{
  "intermediate_size": 3072,
  "norm_place": "pre",
  "positions": "learned",
  "qk_norm": false,
  "optimizer": "adamw",
  "learning_rate": 0.000442,
  "weight_decay": 0.19,
  "final_lr_fraction": 0.05,
  "batch_tokens": 65536,
  "train_tokens": 906800000,
  "dataset": "wikipedia_en"
}
Each number is 128 + 24 x the weight over the matrix's rms, rounded and kept within 0 to 255. Layers, rows and columns count from 0.

# layer 4 attention output (transposed), 768x768, rms 0.0283, rows 471-484, columns 48-95
[[105 129 160 148 138 101 102 122 148 113 151  89 102 138 135 116 129 148 101 104  98 164 107 142 109 112 130 113 156 130 109 120 129 121 100 131 133  82 149 150 166 120 102 108 100 124 142 125]
 [101 121 116 134 163 171 117 128 103 127 138 134  96 119 125 104 119 112 133 129 102 155 140 103 130 126 119 130 127 134 114 137 205 116  96 126 146 124 134 121 151 132 139 136  90 137 131 151]
 [146 144 101 129 107 139 124 109 123 150 128 114 114 111 142 138 161 120 145 117 156 129 135  98 127 147 133 190 133 161  92 138 153  91 125 145 113 121 131 121  80 152 182 119 125 175 109 101]
 [133 107 140 181 114 143 140 129 170 132 159 139 136 127 107 134 157 158 144  94 140 115 123 149  92 110  93 123 118 112 155 137 116 106 128 124  87 138 136  84 125 137  88 116 139 153 132 150]
 [158 128 128 116  97 133 146 110 139 105  76 128  99 100  95 169 132 134 138 124 110 153 140 136 107 113 107 117 128 129 163 122 105 148 114 122 137 122 115 112 150 106  84 120 100 120 148 151]
 [120 139 127 124 103 138 132 141 155 104 147 147 117  97 142 150  99 150 106 136  89 181 132 140 133 110 132  80 122 131 129 133 112 153 116 130 117 152 113 124 143 126  70 152 126 129 119 126]
 [145 115  95 107 157  73 123 155 106 154 143 148 129 132 103 120 109 106  96 133 144 129 115 113 142 138 193 154 158 112 110 103 145  93 100 108 156 106 142 154 148 117 153 114 132 172 140 125]
 [117 127 129  89 151 121 126 127 108 149 151 106 133  98  59 133 119 129 139 138 108 139 126  94 143 123 145  85 131 161 129 161 138 140 175 132 149 116 121 150  86 156 124 147 111 124 112 114]
 [144 165  80 170 124 116  96 153 126 121 153 102  95 110  96  91 114 138 125  96 126 118 156 128 130 136 158  83 108 168  98 134 133 136 104 172 132 138  98  96 158 127 118 113 145 133 144 109]
 [120 140 177 136 125 127 115 124 122 144 121 133 141 142 125 118 123 110 141 138 118 124 107  99 154 114 118 142 126 127 137 163 135 146 126 144 143 101 126 131 129 176 131 130  86 115 128 147]
 [ 93 126 131 130 135 130 134 157 140 116 125 181 144 144  83 139 100 136 111 111 131 146 122 129 121 136  99 156 142 193 142 116 136 121 102 114 169 129  80 145 132 150 149 115 108 109 130  90]
 [134 132 152 133 136 144 138 124 131 147 170 131 142 108  91 103 108 150 139 138 125 109 124  95 136 132 115 140 113  99 138 114 126 128  96  78 148 120 120 111 128 155  81 111 105 162 130 139]
 [131 168 145 177 153  98 144 123 122  98 144 124 119 124 130 119 155 149 110 121 147 144 167 145  97 127 114 121 133 145 128 139 101 129 111 134 108 161 141 147 136 108  94 128 148  99 130 108]
 [100 156 118 100 128 136 145 116 112 160 133 129 138 155 127  82 154 141 144  85 123 130 142 134 100 128 100 165 138 125 155 162 142 130 146 157 116 110 110 116 114 144 181 110 139 101 125 168]]
# layer 4 attention value, 768x768, rms 0.0331, rows 472-485, columns 48-95
[[123 126 173  81 107 141 113 164 132 130  82 130 129 161 157 139 128 151 137 154 169 111  88 162 141 115 172 120 146 120 147  94 103 122 103 133 107 118  97 165 173 125 131 114 115 141 135 101]
 [140 126 130 168  95 115 144 129 171 111 125 117 163 161 133 143  94 121 160 147  79 111 119 136 152 131 156 120 126 114 121 156 106 113 123  90 140 117 139 165 133 128 106 107 158  83 109 160]
 [144 123  99  97 141 162 159 151  73  95 102 157 110  93 149 123 106 123 123 136 151 121 124 169 143 125 114 139 132 122 155 140 148 118 120 119 185 118 126 109 120 127 154 125 138 163 137 120]
 [143  95 102 106 149 156 122 151  88 106 129 122 128 107 148 112 129  78 127 112 126 137 115 166  87 138 120 136 135 108 129  84 156  99 126 186 162 120 150 168 145 145 156 129 117 176  86  51]
 [130 107 109 139 159 140 120  91 135 158  94 160 131 130 139 117 129 114 154 158 141 117  80 139 146 141 114 167 116 124 156 137 133 162 130 102 136  87 110 165 163 131 127 107  96  98 127 129]
 [114 109 107 137  97 132 149 143 156 146 166 137 141 133 135 122  93 167  94 131  95 142 135 107 139  81 108 140 126 113 139 104 127 158 127 112 105 136 125 113 101 125 120 123 129 111  93 130]
 [178 129 144 169 129 109 121 102 140 141 159  90 135 177 127 132 135 119 129 114 172 158 154 118 132 116 162 118 167  99 136 123  96  96  99 103  92 113 121 143 157  86 149 115 141  75 110 133]
 [113  73 165 103 102 137 153 152 123 139 119 148 126 129 139 156 129 132 148 113 131 111 120  64 100 171 140 119 133  99 129  88 100 107 123 145  94 132 124 147 148 111 149 159 146  81 144  96]
 [171 118 117 154 115 153  77 112 129 129 133 136 113 121 114 135 134 162  83 111 110 168 104 163  92 141 139 123 115 120 111 147 138 124 115 113 119 127 122 127 121 134 131 139 130 118 121 151]
 [115 131 128 105 116  77 134 153 139  81 142 128 100 114 103 116 113 114 100 105 109 137 120  93 113 123 176  87 129  81 118 162 142 130 135  77 133 117 147 133 108 136 110 133 150 108  97 115]
 [137 121 133 174 138 137 108 105 145 140  98 114 104  89 120 153 123 104 108 132 135  98 139 166 110 125 126 122 124 150 126 131 134 112 120 146 113 126 149 151 134 123 134 141 122 150 112 142]
 [117 156 123 157 116 128  87 124 124 133 136 155 148  57 155 169 139 121 144 115 169 138 158 135  87 133  72 134 128  93 103 148 130 114  85 137  82 114 118 123 117 139 137 140 111 152 148 115]
 [155 116 136 149 119 115 138 108 126 114  93 146 123  77 187 141 136 146 130 146 121  98 154 144  99 133 125 141 129 127  99 108 161 129 113  98 142 150 133 160 167 104 119 125 146 175 135 104]
 [140 134 152 142  92 131 141 144 162 121 150 111 116 105 169 106 152 119 101 140  95 100 137 153 146 100 132 151 115  89 144  74 120  73 170 150 149 167 137 119  96 135 127 152 131 125  88 119]]